Part of a small language model's weights.
Architecture: LayerNorm before each block, learned positions, biases, tied embeddings.
Training: a variant of Muon for these matrices, 133M tokens, 8094 steps.
Each number is 500 + 40 x the weight over its row's rms, rounded and kept within 0 to 999. Layers, rows and columns count from 0. Numbers have three digits each. The size before them is the row's rms in percent of the matrix's.

# up: layer 5 MLP up, 512x128, rms 0.224, rows 365-464, columns 0-63
# down: layer 5 MLP down (transposed), 512x128, rms 0.0499, rows 365-464, columns 0-63
up365 115:531448480618422511513505462470497469571494527409493524429522483516528507502440529501482552442456551473437510527466512441448495473499525525508527450549527488437544524537544557462582450570521549
down365 114:465507465579513411447506506471494539484467523495549520497543439464512436485493516632539535482517491472494530477557514428480518484474478538491543474625452525458500502471493433470542401551528508
up366 096:532484483538487441476499490460474574507511548498532522585489462427442504530534503446516478476462546484542544441523416460538492534501484535498528503558439525549513480514449562536524501436454410
down366 102:570510517426523519477463477419478549439516513507503460455486479415582568448529494496491448522495529530495472506464511504524585532498484485520503458473439550490561540517440475511457509476511483
up367 093:453449506511510483557495453488536488527532457531465531536481430413446522535526457503457553502383512483478459512550466402499545558518403486509471517488466480480494510500529526554529495471454452
down367 095:511501507479408485394537533502511500515519504540438478518481506540494474509491631527595457528476525509543483538470506514437546423504512529486553450424492532521511503533476493485521487522410576
up368 103:592564434586512494482484482502492491551483500563534482554521519487481494499444464549435502530428472436524476485540507514462529566513532494527544418504510498473538432560485499424471573488508472
down368 105:581460496450442535523527517593519384449545449540480519484474489501534468476449547457516452537508501489471506540474413524500506492437499454435582474526509513456480513539523528448595572508501510
up369 084:514399497525506517506542501519519506556510479494495532546510456467541525543514556534511529509430454521559486496495496439540483571479502463463497382609477502491497448552560484532437414555466537
down369 084:489470514520547508508464541490487478477532441526511489493593544488448478503486495544546527536509523504434601488507503492462475505442506514517507538505579572487417529501537506495501500433534510
up370 092:477499527407513469460497457490475524509581475454497469479517453561494544473425458510463529478501495473548554463492503454525567494426454456515485452439490439469427489493510548510468518501554508
down370 081:467555521521499493422497507498569507600515568468480555523455507526491463550499487480465444550536494475493489500519496505524495440505439498606519439548436458507506532507496480559491440456526484
up371 091:520464497513485469520545503545416532528489436494511544530449528444494476491478526473462459510589440516473511415504446492504488498437476526518593535557498462466483563574497550552500470554440452
down371 099:526474522488489470543555498441560598533415528524554511450529539530461484482497517501496538420441439501507512421504522500469472451484578450537545471486518509513423462463523564513448538461480547
up372 100:465524525448527543490553509540551505531553492529476470531523482519497489493411505548509472455477458530482482483458486463534552485598473488515572562520532455572415504487471506505487552485523488
down372 108:509466465496504501521480479450445505492485627503524482464505561520489505482495458541484599517414518520546507433456449467483417508408506533522522517542482536543503571484520438520532517529493517
up373 096:426505529507502458526517487479512492446476524491492464507500544541502467485463506532521557513479457456576560481518491475478470539499539539402498464489534598493446491480495536511571593449519527
down373 097:415412500543469465583530468511466508479503472419450508548459538586553458548456540567472504501544482499445515449448458447488511516535477496501393457493536547511483522501519537557514516474551515
up374 101:543426496498517491463422501497540461516556453459563470481511493599418463503537516491516522481476499478521518487502544439485466600467459550469511523532522477573582446477476507476482548481536476
down374 095:489507476523505524496518508424435580540372521468539481444513534551513511543494415508529516516480495532458531606473480485514514495454524483523412576418496556519482578485485475545503502438477444
up375 102:454498474449511475525569507566476521511476523445481586505503518553472500485502574484557416413451562565474499480546543537526505496495420455536544433555535431520498512520528559423530472486496489
down375 102:477502490495526531513501547495488510595532479582544504439513488507429545522496504443485481524489535503535449514482481484539470474412504518510493513406498521514501401548511452495511512481481508
up376 120:453475553462570528537523527468500492491516513508459547442525578502489488426492507516465542441432535489528505452449470511499436450501528532527440520507408512525537520506545481486420543530511483
down376 116:525452528420517550548432468491544476484463526519497499489506581478538518490528549436545482471485501499495568513433412484510487501509491548489460470439433527480481477498558515537530578511514469
up377 101:470423388442531486535569477501489494494444500509503555468522513471467465504551561519550526449499501504473468485498519510494482504439510524490528513520452446454530523537485491462505512557546457
down377 100:523500553524516413540505437501453468532514504490557465505510538503500534512466512452471546453476523502528514454507502568542471483505521526561535530483496542490500524487519548532525520505460473
up378 096:494464486476402458513447493495486505444535510520488477515537460489505532482466504517456422517435539467511548450458446597466457484569480513421588454539466508536569513491554456471509523491412532
down378 099:627525487467500471461468488432509428484543476553505487535428523538468532495526505542469486589465481450506540488454544528482515508487474509442466496471451539534466539517494467525511508526477590
up379 098:481500481460527531479469592455569502527490560540517478486568453472508477538558491558502536448459504540490447537444514481534516474531571520489500473528494447461461508520484441492547470488427483
down379 093:498576499478510442425554467545469536421505452491496522513475500449554547506471509500507530556428497475459556581471457424426527526509451480450460537478497479443494535495463550510509546392462505
up380 097:478462484474527553537550485527424492490519580548455503473453496462514521548414504558513534525475495378424527440479570553504478559508518465512506466535470523487474495491515504574460502504482478
down380 092:571471513506533433428511516519473470417460519497571502577492503506483522497570503486501534499508476444453476455550527480513511442503514544535490471459546540518510438535507454483535489520431415
up381 097:469520454472523512551556493480510476524500543530497487534521578467442504499555486464448478500506429476514420486528449513522457446494526485543525456539460538531527498502528431499527517515475545
down381 091:424574537473424486506570542538473521490496481487395521469496458469579477522571564515501450489477513565445513520624496517485489576417505495455517516440477473541481483514482522561443490464534556
up382 098:466428486528538531453555442454539509504535424471485440528471508500463451446505617468464495494518517526504523484518540476460486520499509483427473563517567559493525561508494514479560481475505484
down382 100:565422481551520490509511429467479502457524463420516505500469538508528482554508452494508549463513510443509508536519455467500531555450548496472531554498515463548479590517532537531460517502472556
up383 093:481449545492522445545508464528509565488528520527502529492429447477504467477493482524487449503557610560520443532532519485493519516453504463532474514516514553445515524494543597500459430568482494
down383 099:431622514569443570504511549479495545466520462543448427456546467481455397501470450492551495498558507505517508526593551485476536489550449493461502506457424511469440541510568524492503476486532480
up384 122:488546461483547506519546480441458566504471541518484471477553540475501499512453493577465539466436475524445440532418499492509486443505480553469467453508525503533597549483537468504501531517522463
down384 120:521506520449501515471535471504511517481471483471452493488479581473533489472514516457541475525464567474463490579457519563554514550537523433499496474486506516481538520527493480462484535436462489
up385 105:543491460433478537482561494480465489446460452553453537529462496498419463452518451504496470474501517479489502496488480478510508531529476497480557466471502454551594539437458494435540523477503518
down385 097:536492557526529429594465424472475498492530504549499436437502499592536565536516470480499561539481472519489527598510523418428537495537451476451469505550470504506487448494497605517530394508598424
up386 105:540479492563470447524449531488453533517567523524478551504537511494545473408535467565500562500472554373510494465417490525435482453488460491557521436430476445448518456541520517489584538509448550
down386 101:511478466542525471537481491417487592492395492584463509500490516492458558491456480540483511516412472541575483584453481546505446626570490425431476487505434538455442582469566538561460489537482517
up387 109:576526491519502467498558569481455532522471492583464536513541508539488495483574500534513453478483497488525518478503515517499564472473523483453507455429398439411551547459515472449497578518486427
down387 109:550548503517474461505483520604422526522480410469466539455511518496532473501499470433456508442524527476498489488543457511489511491529510418509484529497496502490528500511493584504490529483533465
up388 097:477481502495559505478604502540465515533500591563514446525532456483457523533482488622512420583520510463450509500493530447485478513471522417505508430507473465502511536480501601570484499549490557
down388 090:477424533544489472476508548465439546518477482429486538519521517494475507463472494458543582502497496456598540474500474579514538449497500516522451453460467556476484502576474453476474524537511392
up389 106:499424508501488533574484464487562512488475431490515483417528552445532544451528536539514528522471506494526523481570417543537415521468475456466499436481505480553454480503466519488478506517427494
down389 108:489484497497475486456497505459426509497514477469505507507486581496567506504489523543609504488429475554491497483570484500483471420497498467513557490487468539500492509496523456495483541559470502
up390 105:511484445533503494503512522529508558540489594529498517462592480556558508553478445445482498507470489500492447485495528436476468431443505533508558499497544506580461499543484501475504510497531561
down390 098:487516502502490497505463488479474478458556507504508503524464524541565474603542467428532483542501458546505396494534424476485508510401425586474511502545477502479538496524470492527508493483491500
up391 094:508460433456469493520533524574433492505504538452434619509488487523500513523564505461511469588486506542426465457456545558554501452519512563508495495498537484442508509540514552506542438489481500
down391 088:488551450517524499539408528487433477495558469569500515501479537560457519483490441491512556541459529496550576427542522447516430494478507509564555532476531522487479505536456533461512447502539488
up392 106:542478556512396516488574441540526527551486523508481481496491506522526466505505481560507505506471512547482488416504517435507455557504531540469509469532518563568421518494508507616525469522527485
down392 110:491489611453498466401471482475494506528516546476521512483556563450522535455402481470516474492541571487587439463540491562524477515469526480514540510523455519525521463480516512519569528521518468
up393 085:567444530577542518463498604405436571501538536553527456519543479537471550497494429507464541487513468506495450490443569430428487457493469487475502564454496502535522529512517480584514499529466507
down393 080:474519498505541419549415531535524524453485555541603485419560528438519447520467494516565486500452521512544500483477560462482566492516512533532504568517562454481518497566431496445499464456491440
up394 101:495494468499501496439500552491451522546514517478457462521504573534534539470481457444404542491461504441490547484550515522424490455488496527501459448500457486513486468422475471569515512555426558
down394 095:508442526564526510486558427485499526592528519526469499476509432547473415461526466535544507494504519470512501428502487496525530603488521522450479551558428464460547540414521440488522406498477493
up395 100:515453464481551493461563518466486448500480498462473515491502500449512470505554522532388477514483534560450492500593510544454505482495545439557537482503518533413449553540555506507530432562426510
down395 102:583418474547508526459520490489418484500421491501451496502502542453433487513516490523524474485516459452462541528478476476480544570447469444486564525482504490434543597512566449486490461503539535
up396 103:531503425429488418514502501633503564527500596475511493506573465565445508547537491484491448493434498525483522540534472464562513474488511469496552524468480512475514519437562440438456517476561515
down396 104:456513468539511485492483448546531519526488580433473574543490437592473477453505500501593548507525490480527511482443459466567469500494562440482555502487434527461514473474490462505459539506549531
up397 095:491475550500439489456497460502515498503491524441541541478506525521530500488538460495494455509523443424475462510555504429443511556522433534558510445434504396507532490504399505442589500492503506
down397 096:554483506544535416493488577463522551531446568553500532527491439534412471470444414516443475504510467464457528543464468453484440509514511507492445502507524548532517530465591542448478526544445468
up398 100:541520493515524479425486491426530490473431445426564465507498515489480504464496542453517494535468561488511525502490497472532506519471489529498451499594544441519532546525484454483523545484570427
down398 104:485480493448539456545530460503472548503490506485519549503512462470533535536574516530484497559509469518449511538469532509407441506571506556487417482423480517488485504500505485480507473437421435
up399 092:440522540540487537536534497562509574492523443504471526455460542504511509502466488545486492519501462481475549517497552500565519598468467543474451480563508484515525484480436497442508488537522545
down399 085:542494480462458402439470464448536558451442493478509491507499525526529500527553527545471541521538504527448459508528514504535478480482519440503499521387460541518460546446573525469517521484425512
up400 098:467486546503502511508482478497468532541580537507483541486514479474461489567459483533494530510500527510511505431520529539498485455524496523477561530497500489578421492582514493558475580542471427
down400 106:525524492442488513471531528582532459473479577468420552518503558475446532460481488500456475539535473477553457517483506521474528468472457545537570496540493541577514509508486512519527558566475455
up401 097:525568491499509431497490501526480449523489506444504541506457606461428500544551534519492517507482474556491474439537430528564494490534462469453604460477521491478496437450452517522468557560510496
down401 098:514466482482498489430471498531518537477448506495517508562560406555493427509472517540515543465512513588502472483482565488492482497502536435431589529446500579570523581459539480531547525465523473
up402 092:491504560520437464458510575533546484482495500570481559515487479465535528501437509415484488490488475484494488466527478602523494564448501496525477486488595509521484475548510514555464458563399553
down402 094:430470508508511552515429483545492562444474549544544533463463455547540480546533511523522493457528562520484495529524494519442545495485524497510477516497503531509497531520515480505502511459519509
up403 103:500502498527536557525538475562603502535495542529486458544536496489500501482483507562419466487555436492483452481476563504515521528534527541552499518507455489514486442498514546437503485453473470
down403 106:471491530522510468469436510579514522575511558472446508506462516492497449500480535528537448483478436569459553576504607522557460536593475538487539494549476549491484510420535453499530553487538465
up404 095:525471494492474442464512462494531507518460507491527472495506453507457536441533510435504509520456458481492537552487527525448488538483577512520586500457411471492474526531495525460496535531553481
down404 088:462505575553431534433473417515522545459492488448490471489462436537426495521475499474573509468415540454536471521542432534481537461537555474508519490557544523486476450414514497503487471480496516
up405 101:466463539528492495548543402526503516530535526527461494557489465440561480536512476525432517465527510468492510459479509485471449427528425453496450537505578443446447530476454550565505445524455556
down405 102:580511514546508497548530501510465554544531446382496520508541494567486547485519482470540518514525524476480502501468491430542537508450550554454517483458412447524530486481483526461550542452520431
up406 088:502473563546554481591525504470527514491502491473520519536467506585507584431465558385489500481476447542496536460434493512601473550533524498504491446504445470521512508516453536481500555435511523
down406 082:458502473538512460491476465623516439506491486434474446492463590555507500522435470506494512473497495475504478499500516542570568515522499431508503515529507542493498514569521592485471522545496563
up407 107:469433477550479521515518484503517469546465486510493576448446513417541546565553495427530489489393541540544572492513519531524474516504518472589558478496521463485549492489510554406496529519468561
down407 107:449449446481457499457464446468466551524575513518481557454472547519506567464517514470545506463463547529471526528443518497500537519487445470500451553513492470548485595560479435541475586537444556
up408 093:507555536488501500476436486483503514578475436447514504502518500571478491511422464501470523445511433546451496524542541569431500523447509508545527489542501453502490550518466448472539527480512512
down408 091:476518433501520454496550471502474490514561472503462541436481445547497566512532516513510482486524464562452534535504529444562542491541549550430529483509527512448479575491508531478495478556528399
up409 101:578518557534483462536491519462523477448524497435518536519511472540515446483473528453525538571489509503460464486463573488493446490424429600417499556507509450540489574508538520498509505513453526
down409 101:475519551526550497517496562472498486521550533483535530502490548539486475474517497460458506569509501516492444455379583542499451526437499538461530545472525489472537512529505547425528546448455466
up410 101:481504586467483530488553427547530511548507556500453489467542469506427491460567598558482447509512474486499546497483520466480540503531541547545534518542533474461425514468477504501556551493490466
down410 099:490484551563490477479481494494497513530520548482505454463478415439460513486464559478533597518522475547471453519554522518491492493558471474490557481514503493414508510593496538515502501438531552
up411 094:568507538452459529473513459478498461427507522513480497470458495498478515476542523440517575513572546527517521522451481542463525522532523504546536519477488464458422569492523486479537479495508381
down411 092:496541483483505455558478460522474521477442421564457527481501486506541489586477461570464511504545434467493448448500473513539487492523513462499480528471443505518507497541572461546492560526517539
up412 096:575472497488570478486453492463507444577448431520558548465501532509492484515488460533543479511483472492517537508493484535504529536509547559563514451485513463531466440499528474527478460503480496
down412 107:503454460522550539557473496536481564498490484461564553496578489512483519530482468524529470535480510532470488584437456461457510561512531467443444561517555466510462474442472469514487498438563447
up413 103:543529483568390505461491493489487514515505467484504528496577552506448449457474504512537540453559466439579525507444455456545471525553549535537517502508474510480544503470458447518570565490578508
down413 110:488456554507541475494550472558467459531566531504478430568452497530438520493505537523569581495526460580477488557503543501485523420470521490530516474437517531510482576486506516498520451518485542
up414 097:481492595455506508526519460500499539492486457592505538457558524449453519573492463483415528457495449510513557462527522476543451546513569509512421544528509560522560503515474532577505546536490529
down414 103:488495507435579469455490476499491565481552476556446541476451532484498539447475429467550572552496523550533536482436541505500508472486444478539576489466533531462569521450492447537491500460430524
up415 092:529527521431509521478486354461481553528547457531474500529464501420537499507487467459529524525488561468496439533480571515498565497505478486533496521509474523508502491509488491521501503520469482
down415 103:482458456520494490445470499473579458490486478416573532523471502486549529524496488422544556484523454478418475458481526466498481513546470556475509462521521509517559423453502485518428540488516507
up416 100:496478497547530515520515513525476567519527555575488534486531495478486513564514445436444508557467456530473475497538542458496530460480520557528518494579528489434481514550484434576502527532525494
down416 095:470557517466513430514516457489491437517425495462464474567533573487509509436482536552523466493573485517593477507503539506447429448504479450543598575498499539519605435505464473545494507612470537
up417 101:468490445498555436476518578564570485472472468461514459471538599466553503505482471485506524493510530494455551483462503501527505459479463538507554484484492494426482516549546470439556526517517520
down417 101:447526542538569444536527500443553492562561450515512445466484587453472378471471490519433491512500535484559468493546519533474566550484504500505532539499561511541468506535466475526459543533445493
up418 083:532451484510516499538491425486469465535542540619544440485436598475451468535521526492455516525484492495454487519511458486503381506463491463518472401488524447515513500519510457481472528518501524
down418 080:479500543518472544499466474518525477411457477493466546497487448514530473502477516454559492529493671564473535494507449529551527494441438533461501538488503468456435453499560510457517494441552484
up419 102:480497386536429461533577498535480462505446512507550482522421488498479521439483510497568550563436484446479515493474513497534457566460505505473532459536459515497445502511525510466528459564575506
down419 093:528549493522523548563421440513453480468484459603471479556443457521477446516551521466438504535514470514487433520529504576535486544470489517509493434473480425504456524532468480563501520495536555
up420 101:453503552514553468536459486465549513482539447539502483430488542468451533560516553427470461508530521502424508466457564551533438529469519454552487519490579541468482561524510531495563580487524479
down420 098:562514530523494526497492533531525537540467512414452481439488483503413433541478507541444455495525445540522524549480501542489488507482485534451536529479497531549446552521501527561511497512524552
up421 104:525579490481471466440521488533515508543478529465507457514522560502456497501462513437516493505499524476512460538432439550551496596525516563488410511500553485503499583438419481490535424497531514
down421 100:556484538541528456559519451442480473577524482485492520463533488531478481519472470495474553461461500493547519470486525459509474506497510395477430534518493476544545502549576620533543568517514402
up422 110:480514474515461578531513499493464542483524462489447628473481405516432469504367472454443518442509517495474536479491503536515515547524494533445509509515522446424524532514552510538477488533462536
down422 117:523508506465471492452521385500471475554564503493483454482486520553529462554481586528544496535520572484521580425506486464394529529484476494495563479448497548434527432501414430507503478496437544
up423 091:506534449490491523488555443470570504455450415529383516535478530590502556564513440528501538489469571458512500557422534459462504465517567456455500550517519524458501482475514497520494538589470534
down423 095:489489475630478536512468496493436550520490506576520563459547482519523422502466439554575538554500527528550458428451442440521473509464511508480511483456460459549483501448531501496507459410546440
up424 106:490498471490520459533581513501499487585497513490486471542481496499476499469534515453424388524515505464464565477527567522440463455499545506526520519585482522529502576553465503498565515462405518
down424 099:437516470554482462448500487476543476558553511462524481501498507488469467469523498564494449504508517503456449407619445540504541531453475491493525483504499536511545515422544512455456488473494496
up425 100:483486560487481528523560566498494488478478483492508500532476544520450554460390483427397407537465526496459518423536523537500491494566513511455512420553551479539544504563463579485528551545535463
down425 106:555526471424524469514444505474519530554428499567567466503436521579527467475583459457474531491513424517503529560515517436457496544443482558434509499484447541497513522551453474516414532453460519
up426 098:494475403500507423496518446513489466518528557571474523533420536488496537541569488493516455466448540459510498454495482574492540519440542477505535460485490510519496465546508473508476536563497528
down426 100:498475587518470550483492569430480446464478506411497496516558510519581538526491523548505503448477498493435512439503511408431468489533433506467475540528405490540540533449524465519484500473510539
up427 101:515544557528503584438580507468545530462476510457484586454550474465512463582467497564517506456493441466461459492585471492566480536498427541446459540518542528511451497531433522489490531574426461
down427 099:460430516468483487507486574516465517505572525505547456533496493540483457489506483529463414525479484515614533438496487461538473418506519479510543513497537541543529507533482469464533375502534512
up428 100:509498481503523510468492535654517458586463478500508446542482555483536470486500467475466484456537464526505475457477512504535451517531525524592535487544532492474480463524499532448525514490494589
down428 094:480495487503539512511442449555447496522476515545458495486526566492520611505482527403445560516489539516541493538522478499511432508496444494545525549512507548441560472536451511457542515457446435
up429 090:503504497523489513609473503496427511464494479461416540507490536479504559471523524538554502550494477535523551483491396523562491572534513449567501454478521430499546482532454512484509580516432541
down429 095:542510498465469421423469523539489535556539535451483496538481482509505553479502520522496502473481538530501534513501481435450541490499507531556509529538501561469500488525497437544469547437529636
up430 115:540488511516463536575478471499485500460497488519452543538464503547452464498574551456504536469514474543469522509501492530513545497529482488546576522600530492409503512470528506517518485541503499
down430 111:531510462536522457539523479490415515427495432524507530466421483516609467486512580509481530465473506523513557453526507489523562522486514461496481464603495534474514578572433489565441436515570471
up431 097:456442470521474525502486519475507507553517494569469555486488517476514552510509514493463505474494558481559443515450437601492505548452512521452494402531474463502479393526513497515506448516460443
down431 085:551503508527559464495510587465533435497515463530514493562472494494443517479500425472437427527491464503511525510421498437524478509519565525448497530489492485514481478564537483460419506504577487
up432 107:519515511389463508515526516478519524461501505560455502427487505517380533483575562484506456531479600529459521524427549521538518601493500507467483606532504512466486487468509491451468519551530481
down432 108:476469465575510444438475404355465458496566521537495485518557497473516443478426496495553508525528500480537472462512499527468469556504532504487503504546499511490554470499496542480508480445495472
up433 106:582494444431498464493505506551469467550485506455468498526552477419613479496522477457466414510491501493518557540439477535481516537484510585507495405470529497526473506475539534499509515500476535
down433 114:459476471507574489584435475487516522497474540529479455503585484554516488472493465467449427561492511467517464479520530473504484527510576430491448553479492541529459488513532546463548489440549467
up434 095:556546489448481574467515442464451452536568596499498510475484486458493432495522471569503506488491479545560522499457515436515499472510478462475480533472494501459557536512524531491515467541510421
down434 092:532496501515482466452363476450507559576499474471433488541433573519501416533434472486530479506494482553581507507504492439505496472578431504535417517450492500492553532528546577525517512487539469
up435 095:500486456541497521467538481505492560520428523542559483490492528602514511572518541501500460468466499493525428428547509471596401499492490510445525458505471515465427557481466505515431567565556483
down435 090:441499477532433533499492580470472449429525552522455482500432430501411487547532554481556534483445532540524490488548413499469545482460487504528541564478499470448537462439478515567516508433495473
up436 119:505457551523569545583424489456453528525528548500504481478512547513542570503540507515421505466420444406454495518473454511522490523580511496523466500466496499527510532466492442539494502551506578
down436 105:492449490522479509552433510525474468435530510553497530499502516443457447469428535516510568581498507416481510595485511531459471493551498488503497551470468464579507549504488484556492517519533467
up437 091:484432495502425518480586455555517547613509478470502487525508513425436481483517535481466524480459527523485514429518525491467528486538435506509561448546554474476550491471496535463507489529549554
down437 081:506533507515522513496431578456472567449452577530547483454564474424460475506525484507510527548494443479566521477471499499515531517493503524483459498526524493548515551559500581475487541495464453
up438 090:504516474481500512455516497543530479519505548485499476487453466555455569410486526470455503508538473391512535400522579498502465509514490503509541522506505453557543523513449557481463534438471507
down438 087:462426460587511481535473484526487526538547526511472513502512487527471555552530491480521495555489533536551458466519442591536547534515468422439515519421554526491488468486437493488501481487524442
up439 106:471479484434409521529543492486405510472431481501501541554542441548532503446492499506468444475476469504544526535493497521553519526444567520496466512476544472497501458488501459434501531495476621
down439 099:392499517523470526491477504459427502517502557457490508529548455520498534478555578473503444496459499556592544531517552530494555546475518472482495457539496481488443574597541488507481489555458504
up440 108:477514518556495529594465537504493536487528477491438601438445519490486480532494540476500424562479523507499504443488516506490469538455474501543451444466490511412538490543480556535445536444416484
down440 107:494489499490511517450532503489491659519482470518489464491496507496527515512495588471489523513477539473520507537508547521481509500454511460563491413510516511503492474496491482462439517484470461
up441 100:562471480540552484458554475564546473515419527572502557472446500496487494517431493474466433568499469559533459443442572495506592529521534493488537523577523472482457433507540497438542445499439533
down441 106:531529531444476482544438518538501467474531540517492493485497549531576509591511506553503487515502489512449521532530461459496533530521485515455528531469496458408518480475470442472441435455453518
up442 100:448455580459506482555500557535543505501562534478470449505516495527520486502520476480389459450521500535544520520491624470561508578513583521518475482547434438484487504513500513480477501567567532
down442 095:505521534506452488494455585509403444474508483530463478535495510549517495483495470520538519451445481504483517494506442528545547395422477514532539476489536450454533574527419416494499572464431490
up443 105:511480574472546524493519437464497453481514485461625517559545483483573412530486520500461474491534425452509513506513506509505511508566492511476517551499497541567440482489516522451486574496460486
down443 110:508466470524513524483477520446534518490489500545505466460567447488468517528569490479501539490420578409572441514574444504541483518495527454542536494542452612484531403490487498494507481499520491
up444 089:506523463519548553582499465464494499502474471492455522512490497494498548513529403479456499498485518555516506475516548516515487504482523510588535456552508504514556509514563575443525515510431433
down444 093:404457512543458503489500507471470484549502518459547514505447461485503508498502476427500474460498485493485579503543605529516575507521541520539465480452473462541490532467469474502478487558553518
up445 112:479463485555527522461545505478438523489530532494475480522531455466603544508515507491498509465483498511531493475402510536474507510505487474499491560470534562438517578454487502568487525556507543
down445 109:480589535563486461458511481458563477533503494504548413442461543527573480448516484459524419459470536475534552512444538561526444507492550513523426537533571509441533487477439457454525559518486579
up446 112:564463534509460505557525503435456501465453442490524450452547539536471453412485536506521594506521480496531545540561515520476503589454472514529486493469571424452514552424535533466509545508504544
down446 104:519499471485463503477504502546510494501446568519506519567456484489513466521488494444505511519558491506577479493492479545479466571628462500516476474503427505550487499481486467510527553465513553
up447 096:460585460474540498479466514425471475506482571520495475516481538518487496533526530478527458495494481466450479512472551486522458491522537542546553539514468516463487523468517499536458525576590467
down447 099:452568544521481485494510491516491468453537467505471444500464500496548572476495542514458565508468518534508565477543479542426485439490467467547548472446499542487532533529480525548496529462393475
up448 113:476511479486468523513469486487466388578489509494475574501528487564461480488548476480513426511491483504445485528531464541493498506553483501503524522510482500428483548469505561579554526551433496
down448 112:580541494420460506441454484473501518567434509531485552508492551506498451476475516498520396531547540493543530555466472513555445516489529420536461539460487521529469531526503536521515488516478499
up449 091:538520466510500507579433511490461503467416487473499500561573469444443419551529527498531471490531504492465564422507458455516472552491526513533493449464499523477485511516466464564500575528599538
down449 099:482487461475528470555414456506532565465498528547518586452495473499478466512506482450482570433518562478522486535474495551451474414540503455516481524506503537435539467572524470598582503487504490
up450 113:407526548497468498544545488558511505486477461501435501512476457477485414489471506522557520519469531490451519527497485453493438486495511517512542443499527485492530504459484592494435415522470609
down450 112:521485584462467567536432525528528466450489516577479451507508425437480393459493489566458518500522505469476452525578499524546514512527481552459521551516507532548473530539489440486459403524545452
up451 090:497512485508453511496462499498533519599513387456517513466499536481487477575462549629546477477512466538486536511448501531477476526524530472573458515515493502556535462464545507493504600514473514
down451 099:516524592477488449463505549455481516408417454524511476464532480525508458494490482515603564526540480501525488495491484492542552459518451599486429449451420514495545552485476443494522502540568500
up452 091:449491502486511507553507488485552520536554494516480478553562466412580413564523504486474538470416509609535437497479548511481504477420491484580478513508544495477550574438456546513513481527465457
down452 087:496482425529554437554447579499513475582481546454515454525537466535514456537483508514485450484572523500499468490524482563564467574479481495464452504493490452481437511467420489489526512529442453
up453 093:516530570519468506510527506517436585503505471544508449507479504497490544447505515534465539537520516432454523472469516598508500476527545489406478508473452477495553450495463442431474472495524495
down453 089:546468454488431538546470541527439465508459483546483492498567510465518473504522443576478478506497477515385429511501512544535501478429509426569441480459451525449499557470526478423493506540478588
up454 093:525520522561505507474510454536499494538485538524597502477493487487436521529532484469485489472545492404508581505471564454442461563506462586488534496517541416457527562460538528487479521477498413
down454 093:484514435467463495394456577534473521534481449583465463587448550492510513466517436488416498503451536483575574479498519500455467484527525548541442496518552551486571533532480503506511533503437482
up455 074:488476480457464487534502555460471462491504579576437467514519471528462432468559589571363481423505539552544493470456484488432444446524559537490546517509463466487477558573463508491549511538497494
down455 086:546521511523520490429460524526463532412520570473521536520597436547499501450469465488569557462479489492447551514491478532461536533496445493483436532498528522482460519454456541450519525496501499
up456 103:525456476520524551512512467477518479600473473475523468533453529476535512548489498524520444542523528471597526494382484464456479594528465456432459415485550469529491504535526508466561523544533566
down456 102:478493443526467485538428475503558509496470461521508519459476414461491487539524560529516428526500492522486534504558558430501500502500480488470425564487513499515450560472528466501490465534495451
up457 103:560520464431526487514535494515455520495508490438498483500596548451507523466454526459546445559542477420554503470559587436484565537440461470503491422491481419505508481522520552529513512521492488
down457 098:468471462506527515526508509548479573468544494447459554516474399509547469421450534541546443461429509554510488503441462530463554571556564458563491495505533553587499499481463430494482516458474557
up458 112:468478475510484483515461481490468472509576473459575476472539520461477563471451510482463505541554534488488494478554519562476436508491454423507487435521528467531556518473493481555485502579438594
down458 128:474530502518482507588517444499544487453525451524525464471532479506493567528459452593532438531461523532573508573538466508470523444481438480524523534492496524503490497481482468582479493443475543
up459 105:449483473428440454514547504504514539505577542489496554527500484589438442499451504431500486510549519483517509521511501504476473522467465515433512459471554464390485583506527511480496543506478509
down459 110:463487482490467563489484516517491578506481459495526452455591497573550505579529528448544457513450491558438514501551556468548427514420471524524574518477482536473472535474483524491528467512504481
up460 084:542488457505453500495513498435586464484523612528523512520479531444449434491471526515523487471557458498462493430542496543502512457567483533518559524469523556533398552473502457412517523538540439
down460 082:483512359479466499515433509509546474496527513496484525450482532486512466507493536568510559464459474467487442498461424536493526530440548487475519455475517511507537540475542452461510473521441486
up461 103:483484549474498507511529544508481460485431509441448542526568438482571490505579532550473508504476457496462521519557504539520561465462457528543487527485552492532536506457491516517484535486376501
down461 104:469455559486536600492560477511489524498462543525484474527500411466459497503473569546463516586492512535478520506474424536528540478521487526550455517464564514468501434460523466441485442492477487
up462 101:522520451486509497540541452474500452516493532432502446558467509523496543507529535487545506483457511521445564529505482450533509512556539578430465490540482481476560456480476518510484518520516446
down462 107:536506446524533492529604450468496512487591479518579533462529533524521531609526472560469516490385496536421506499534527478501447509503517501467518503530456514505552452556493489479513489460451464
up463 094:552525496492563480512516498435469525513441448526547478535562509542521522534502536471523523516461528433524457474527555535464454590569491462523513512455387470527503483481510432505493565464467519
down463 094:484578551518421501482450428490528532500462519486553550497551556454513545490518435551511557462500451465491508522462456400497483553517524493478481532465556533466490482460476492460458497480504523
up464 106:501515419542472458550552490536536540516484476544505476532469534488426544509543552462470478481541576484525493487472486509498476469538510513543577508433510447545539536410529473530408546527518564
down464 102:477500472461497551527428460548488525480461517529545427505474589527494533547528462537532538549558463530518483464479495497502481467514487506487523447511555498479506498533477430461540455404628527